Part of a small language model's weights: capped logits.
Each number is 128 + 24 x the weight over its row's rms, rounded and kept within 0 to 255. Layers, rows and columns count from 0. Numbers have three digits each. The size before them is the row's rms in percent of the matrix's.

# layer 4 attention query, 384x384, rms 0.0571, rows 0-33, columns 0-95
115:164098086182171087141141142167125118117130116197110135076150147106165153104152099135114167116135135117089125120158130143099129132084129109111092123134106134122101102127129135146122159147111156122144090152114132121156141154139089145130100091125166140157146110089119157120163127150136136106
084:145129117171116125133130101119130105128163127114104130146096167136210112118121094133124131138128090155154118137120151128155081094100137118115145125147116068149105114143113145139122117112093174148142148142127126115145103105142067167130147119107124083136125128099116126131165127123141118129
104:134136079107128124076126123136114137121120140127117105144176131103117122137140116111126112138178116097090147109143128123061123123162117129118124147092138094109120137134153110095144135098168100133091129149145133149151150108121158122143137157124082125135095130134123109104145111113136150105
094:088153160062104136093160122118143126157119158117103121140171091117125162125123132131117106071189117101162130093139107078096153142159116143143122128084140135123133146145143124156110146120127137128111098080117094160106122148168163101130127136128120114141112112171112132073137167104138156118
087:113109083119093123169087120128109142167129114100148087151133122109129124151098131162109137110101097115143120137101146083138177170135133127119158126122163115116133117075095153128151133123130086124123100159137123127126101138148105113111083117161075151123140125168107118096101129105115096157
088:142127154103113130132083122125129132118171153129128148118135073122125113157183115142118144117163138113158159109162168148106179103120142170134121120149080133150150095136083165132119111109113104109114096137125148181074102133103127089108111126158105112119178106153133119141120136156128128132
089:100167117160119186132122146108149128133144177079099109194115134117134133167135130134113128135135106119167111152187154119137131135148102060113177137131129122132138125126119138095130125114131127129045117110134162081110110157166112175125098121107136145106152149146095120119072121125112120099
085:138099149100097173140118115132123144103122117130150138172101135102135133149098132154105166147135140140099079090154113120102145124142132125090174136116112065117085162098139113122126124145106111144109143112140121105105126117168118166127124145138095127138158129106126117112129134134090093150
094:151115120167112135129160151155080083129155133134101143141132129122124122147136097116105129140150166095141133149147130115145073106154126140103117130131082131126129168113130121106121134107124122102119141191100127139172115120160147085138149192132131166151150160136163124122105110144091134158
088:134117114168118116123094134138137129101082075165077154117137093151126097163087135138158113097185124128141088124147118158106121141099122154149126131112109172141148116117083114145106129138092110138142154127165133167144128088116138106131133155151112173088126149146179158141148156160128108120
086:103117135116130143104117124079116144146119138113140092107128071154096098086114137100125101131136134141161121129129143119122118151176113140142133107146094116128145095129155113118108117121123083130106170116089114105113151105095116060122140149099109144110122156118190111155138103173150122138
089:145130084118184138111118127140143140118166137149111111054119105131142138120173099123137127106156153074140154137180101117110112104146088112085090118130159160098132119121101138094156173161135106124111135149116144164145130063134107106091181135135144164110090154174130109149106140165114100137
089:094151185144158130109125129107159134128125134131159141128123095090172171138123131105124172150149168120126146128153160131126147087151146095148111138115126101129172153157125145091147095120115165135122120155110144119107096092143124162149101132130145109110119126146075142093105178132135122130
089:136119109104146128142144101181132105136109101137109130154151122125146183102143082135096161141165132131148116151127130148148147112126135105111087146117142124149124109148141118166139125111143162164135124122140110084089118147133095152129133128130110138145145121099098142126167134089104135113
091:083159138115161099153127131123148113124120153132166174093139172168074147089166152141135085136134105171123118160137150137119148139088117137135153135137137124129148121129108164110166162146126150144137141057123106113153123170139178161139151083163148152166120151134160139117109091082094127117
090:156149119093129131167121121184134095154103098132065201100140129105110146089141106152211138121108160142139168135124121125110120096110139139059134139137117142122115099150150114167133092112104138108154145180110136103102139101140129092131103150166125129095104131112093163127100112127152136135
090:139094081158161166128150139131166128145135149130124140138145120103112098103111123145116128105149136128142131146143164135162132106170124152167120126093129113129112128116127123117144142133107070137079136122106162091119114142168102125127158102123091155117108132085107125127136146167148120153
084:168098170099164127136154084111125160159148153135120164126113126133082111137122103159130140111102121148152160135092131117138131140109139088104133127119129081118096177145141127141141140136160139116104123136135168126111104119113129170119113143150121103114076122151141076118117113126116161133
088:143168133127119123118135124166110117135114091112111138125141138143148084123076149119150114160089143075165092128119128086090146140093110168106094097154141164143131103102139143155158143123146106137079130166133095172123130116121129122147084112131137152152154161128138176124121156073119134134
089:131152110148100132161139113116162137120141131123164110146133140107139150192120100155117173133120087171127137100106104164112120144142131107084127157096105078095081117118128131087086136107128104144142103129137131153151155108155165149157092119121114090165140081111106172141109113118157141138
087:150152137134089096084147115142112143095119101152101111127138138170130170139117130112154139144169139097142150092149139137099161160117153099179106129154151144139148100133121130120132089104111143122071162095106123136090115104144100122176158085088163137114172103122122122168107105159132112167
088:095156135151122136156094120134163121117116136076066135134144095075144165159119147079154130137110156117148143113163151135157121133096090174141142104111092104176111166092115146166126111097095100152145085147131187127170123111167153132121160091098121113125101132145139139121136153093130152136
085:105158099121136128103130121100116171139120142149166147111065144106102125068099111127108141124147139085109136128149119127122142157139149130113126114132144155118171111087164119159102137186154060105142135117118175122121106143128115148123123133150079133104153145127140107104118129119150119105
092:137169138151102162113136150170149110111169126148174127136087102114155155116136061142090082118190143110155138168123129151177137135112127108107101107135115165119135164154124132095158130122128175108135103116098100141145144129141109143179131133113156094126105151109151123158129169169140161113
086:154130136100089133116107092141157125062156134137119105132079155137122162109117131131132106148117145129133096134117104178084122137115128143154106137117114100182131123106148097164171106106122134142129125100147100131136140124110124111116164131141093130100094123161168116120110161116116110105
090:102066144117153141135072137144130068138089103113130133109119137182143114118130085088108122122108102112154127143125128160109131144127107152169149142113139072120134100129090118151126087157124158088146119136100153136096119171153109108163125095109122159155080094136148070184107113110085137114
090:166109117100151080144116114189122135139150140121112110125109088105169116120119093101143113155095138123113096130115145121115133089099117109146137111145059117083111120189186125147132151084110151117142148113131122122132078129162124152146114107079105121128147142174160058140155115107131113110
092:108103137151146134155132130147177151134120141125098138116145133134111123179118094093114162118128077134119188105136098172109157102127132125136151118104138113137159124162134138187117172136132137127082141114145150120154142131147135130135169143126159114110147143158145142124109099131128090159
086:126119121119151138134125150103134183118139117087117126174147120152110142123134154132116123111111133091126159139146152137093129146123095083110156143125144176113091124129123132166107092089123099098126091111128085144106085111145148095129155142133121185138150153115144090131131120116126122154
089:102110101139165094145115115179110154121131140132107141116127104157166099123148135156127115082123100139101136110158132130095101128174182121135120108131123134111178096142126092120134114148122138147092123145142085170129111149084173113148131156125162191131166125164133110131159115144089150150
081:123155125139115111087125123140137107095139122132130138134119088140124112098120096116146098159115116113126096124116140133123111092109106108108127095159137131166083110144178133130141106099095132129124110109141115155123138096073150126143109139164098134140088139120156120115156093142120144148
086:144143151108119150161128113077065112108111136135158175155123134119111079112147116132126106118165093129145092139109111103139132143146126138153104133128153119129150100109096170145096142121152154125139067163092125150110124141099138117141175138131121115121140109161140132118110070128101084107
088:134159149126073133121126123139165096162116182098127150086145105128079109108137128135153115132114169096126084123125148153131144154162109129125153119147148109132161153153142121145150127112148116167135130102105093139132181112137148114111129141086146107138113136109161107109107146152117157155
080:155128131149138084118118108100113126154117140127115151113098125134093103144156128122178156126104078117118113161172125129132134121118123126152122132088100129156113145095129180182112113117129131131134121122142125108142132126167146142153087137118110090099115129181116157134115111079086150115
# layer 4 attention key, 384x384, rms 0.0589, rows 0-33, columns 0-95
082:198150100126109151135117116131149130132119153146088112122162158131083124141131145091148168150098123133114127131103142097110137108146166097115127154120119113134076093098128150134108132130138128152146165105154131124131128107144119167139134180116152127166141120115104119114155124137143115125
086:146109143147147113102096121128139121135110129132086144085112117091106148137141133123174144162121149115094100158113129086107120134134145118133124112115114147126088142098132143141138081149142148151135179096151105066117137132153131140146183183144152157170132105110127129156129150164090114140
096:077125147108133111167180136099135136142160128146145145161058183153131125122093150162131153148103168151162092150099104137088146108160150136156149111159141133103119168147114123136155128072127089082098107122128124117156133137107139150136108093129135149111110136105142129117138096128113145184
087:131150193129138135138123119166104119105145109071128143142115144135126160154120118139114126152113142170111131136152118124117137133146145147135127138156137087145141104124144111135147139116134160116119161102141097125091148115085137112132111122124125144119130121103135133094118104128097123109
087:136137140155126129116097135153143108117074099122101139111106131116111133138146107134142149117124130121118093156143141131134112108079111135133122139139095092107134149116111179120106156107152129183111128134125154084102129107138135115139134130135127172122148132131136146140138146161107110174
094:087161167096160134148123167146139163159124136141099116102122109134112092154116162134112119134147155127108126153125139118134121082145094149115126106138116130117113160126182110117143187125115112165097078113082162122129119122108159137090196126111180109128103144113147130121127101122175153139
087:116144099090141147083108148104130141135111088168123120132110126083129143093139160136152167125128121123106097100117122117153144137127139119141097135148140153134136140113130151138109136151145109161130164146171121103098142152125090142160141163137116119174157101160123128163180155134165149142
086:118147095200193094172107090140095073128100089173097118142121122126115134116123100105138099093115130124125119130171101149118162115132154103148116125141125117178134079151097124152154129153142163156163091139142130093090165124087109140113092150138154127145138123127166172124157118105119109105
088:161125146148136140168118095153128174078099122119123124115082115138082119122094141124146138153173111115134158081143148104101179132159121094156105108109127107122135117108137152122118087123105164150106089120140106118112152132139156153120122160106121157131145118083111116090194101108117127165
089:141132144193153101161126149165132173088104122142122135075125135120100149142167157115124117149154127130141130130108148104117114140150113163105117150141114140119152121125138102111134108143140133111133125137081111134146139104131111138138142143136113168162121140066127152127144134137135128115
089:171161116123112146161128147141141109157139137144138146133118131155110088141149136124110125119134106170145130131119116109103106139128152147141151162136147080102084144132137180141164124118160103143119119102113115144142090108131103167132141149181129132192139147116079175142131113155098115121
087:122115172149142103133143082166132116143115140117120140100119151158102088130065111087115155102141144127110121129135139184175151131169142093121117153097108109156168136113145119122139103103127183143140129104144083104111134122134128071120143203144157118140113109119097115084138169135106107097
085:088148118151136146121148137153157104115131167120080136156081081134110118143154135131145150129153135100164149170131117141154126122125121086116143127147164129131183089155159102124099135112114150093133152121117135161107148095154130127101138116130112137098126136147141136169144160111191134145
086:131101166157136104126167163145112143117116144111156125142114159140130114097086135144165124157100153139151101114135132142080200117130143106186121117126103117087122115100149128128127158123158116131140117117163128155158160093151110144184104123154092145146162096110151119151133105151127112135
085:095176145111118159159120088142180131145109089146109104125141115120120107122075109113141128106134136158126183126115143113110139137119108128125113144177096114133142133146140137119137112138104143172106115145155158107153125115121137105096155135128136103117113067148135100104126093146093169145
087:137149106135145180126122100151152098113121096112158135165122117149104116147104120109143128097129151158135123124166135149120165151148107136152148085116122133117134189102156124101103131161117155157116129112123122155115116123157106112175111145076148128119123160129112115143148153112092114161
085:105115180092115126081119147146116146136074155122160120127096130113136158107067154111134118139109114144174144145126140158170175149116115112119096085121122106106114161114164085109135128192170099082123112150108154121136116131082111137132132089162126113071120136115105106069061127145157129124
088:120118136129114109121115134140106174154114119086128136089130148121178144128167122132152161143134126135138109095131144157120070117127133141171171122167143122114144113107086121118131114147098097143122173119125172139121127092131127160132121124144128124107141123115088139154127122145179117088
083:103116153118151097131124140124144142117160118168153181143120136130190123127132148098110106137135160200142134170139110140105138125116138129107118128124183129096130096090134159117101156141122118136082164125129135126113154125135147085115141117146122111101142119065126118137143158140108109122
082:142119100109127194083088111122146143109127162131118106139172117123140105145134119131141143101111156129138121082145119134103118168090112160148160160108139125191187093140065143133133139080124098154100143113110143094153118155082168152125095151126125100170144124139116110173119093117172134128
082:112190126166114127132111162156136145115136133149150154104124108117115111138127172128062129131121164142109132162085126070126127102142138130105127125128133136101114137133118126101117117212143185135189116122105133099148134151109190113115132147121158146137139137082124152134103151102108132141
084:137173151171179122102116170101120114122150119172136088132113170140117109121102111147111107132148141132124139144140117127118132146154151155105146159139125104131173126126105135114113149133169137121064118132123141152104121146094159130100117091106145085128176176119142087145108134185149124115
084:173126169042165133125101119174107147092128092120116123162137118080149152129128121119135127125155121130093129115109119118146140101132141149100104149120155105167143097134118167079159113157160158142104122137156120142081140126138077107172171150131103118149099115132087113129163099119129122108
086:124158094135173095106135135150063162114131127086078099116110099133130124139155180133127125123126144128128138109122137114086131179134107151149121114101141113097132124148129122100088106118132114195133111149109117087127085125142121109073133119134120110104145092126098172140114143090139163151
081:157158143127160133116118152141134129126072112144133119144155108143141122105116123111145175125143170127113137123136128132138116087160130179150126145093145158131113085115098170143117099177135126163137070143111105126098130145157139123121155115108117120194112118102139098142135092136128159105
091:129128140105085133116147114168140106113119134094155084083115149093112087148093105149147085128165160123099148136190133149121164171094161128113104131115127130166113073142148133150146127130113127143129126105105123132147110160096139114106128129131132124148165113098154106093146121160154103143
086:113164102154103196107127126132121132135116086131148099172144129126138149171120104102090150142072141127163099105121097071158122125095158123133120112088154165129145154078113145104132152137133101140124116076126114101129141119137171111149102103123168155147107144171086148132128131173152147140
091:154169125112103113144084159132128127169147150151119134121156120115137110106173106152082097186133120120147065113126156136125135142160130112086114124151130112134120152084118109122074123114123144084119118118118151143117122090145142082113113106094122121085126137203140110104077076135125168176
085:098138072152139151142133147138165158131106110127112099131143123138125097131104105138118144147098088096120120147073103112126079130112129128097143095105134130124166162124093123153120173092136136152133186136156151143140120121122158152118136121128089123107121173129107123104147148141148147140
086:142171134096089115136087161137127129096136119129134113104123157123077114174144122100145094156125135141151141094141097140095143144112161124138145132108131106153124138144144165141137148147111091179140132148170128126112150096159097106079138099113118100180141141106169081107189127133122115094
082:160138095127164169131114076069184133128135127116145096154132160115119140185150123121161189096096118160164095109170111132161098135109158144180111176083128140144154145103156136136103142115147161140146122180099132110153125142130091164123132129151132114131138120125115145153098177098164102148
083:151130147131142132121086123161099122150125105136127137090107133122100157106127134109146122123059169106123116163137145131136153106113128102117130150114130143184143099149131123110096099108114143158142136149141108150137125140111155143119140143180149130132114063157136226102121102174096093130
087:114081134111146138105126143156113129119110118177131138168135118134121144161135110104121139090139091136130151124168131149123108143106122172146130125125134144122128155140126142057131119133138138122138067137108141136128097093095103149122147107117157160104128134102185136181141119098138083074
094:133134095131127130062114143146122142177142148146069109174111159129123169184170157159128139130090124131163130132126146114082167076111163123157153108094112117153159157145108111134133153135171134117091163124124111162139095138127134122074149114145123096090124125139104079127093138120188144115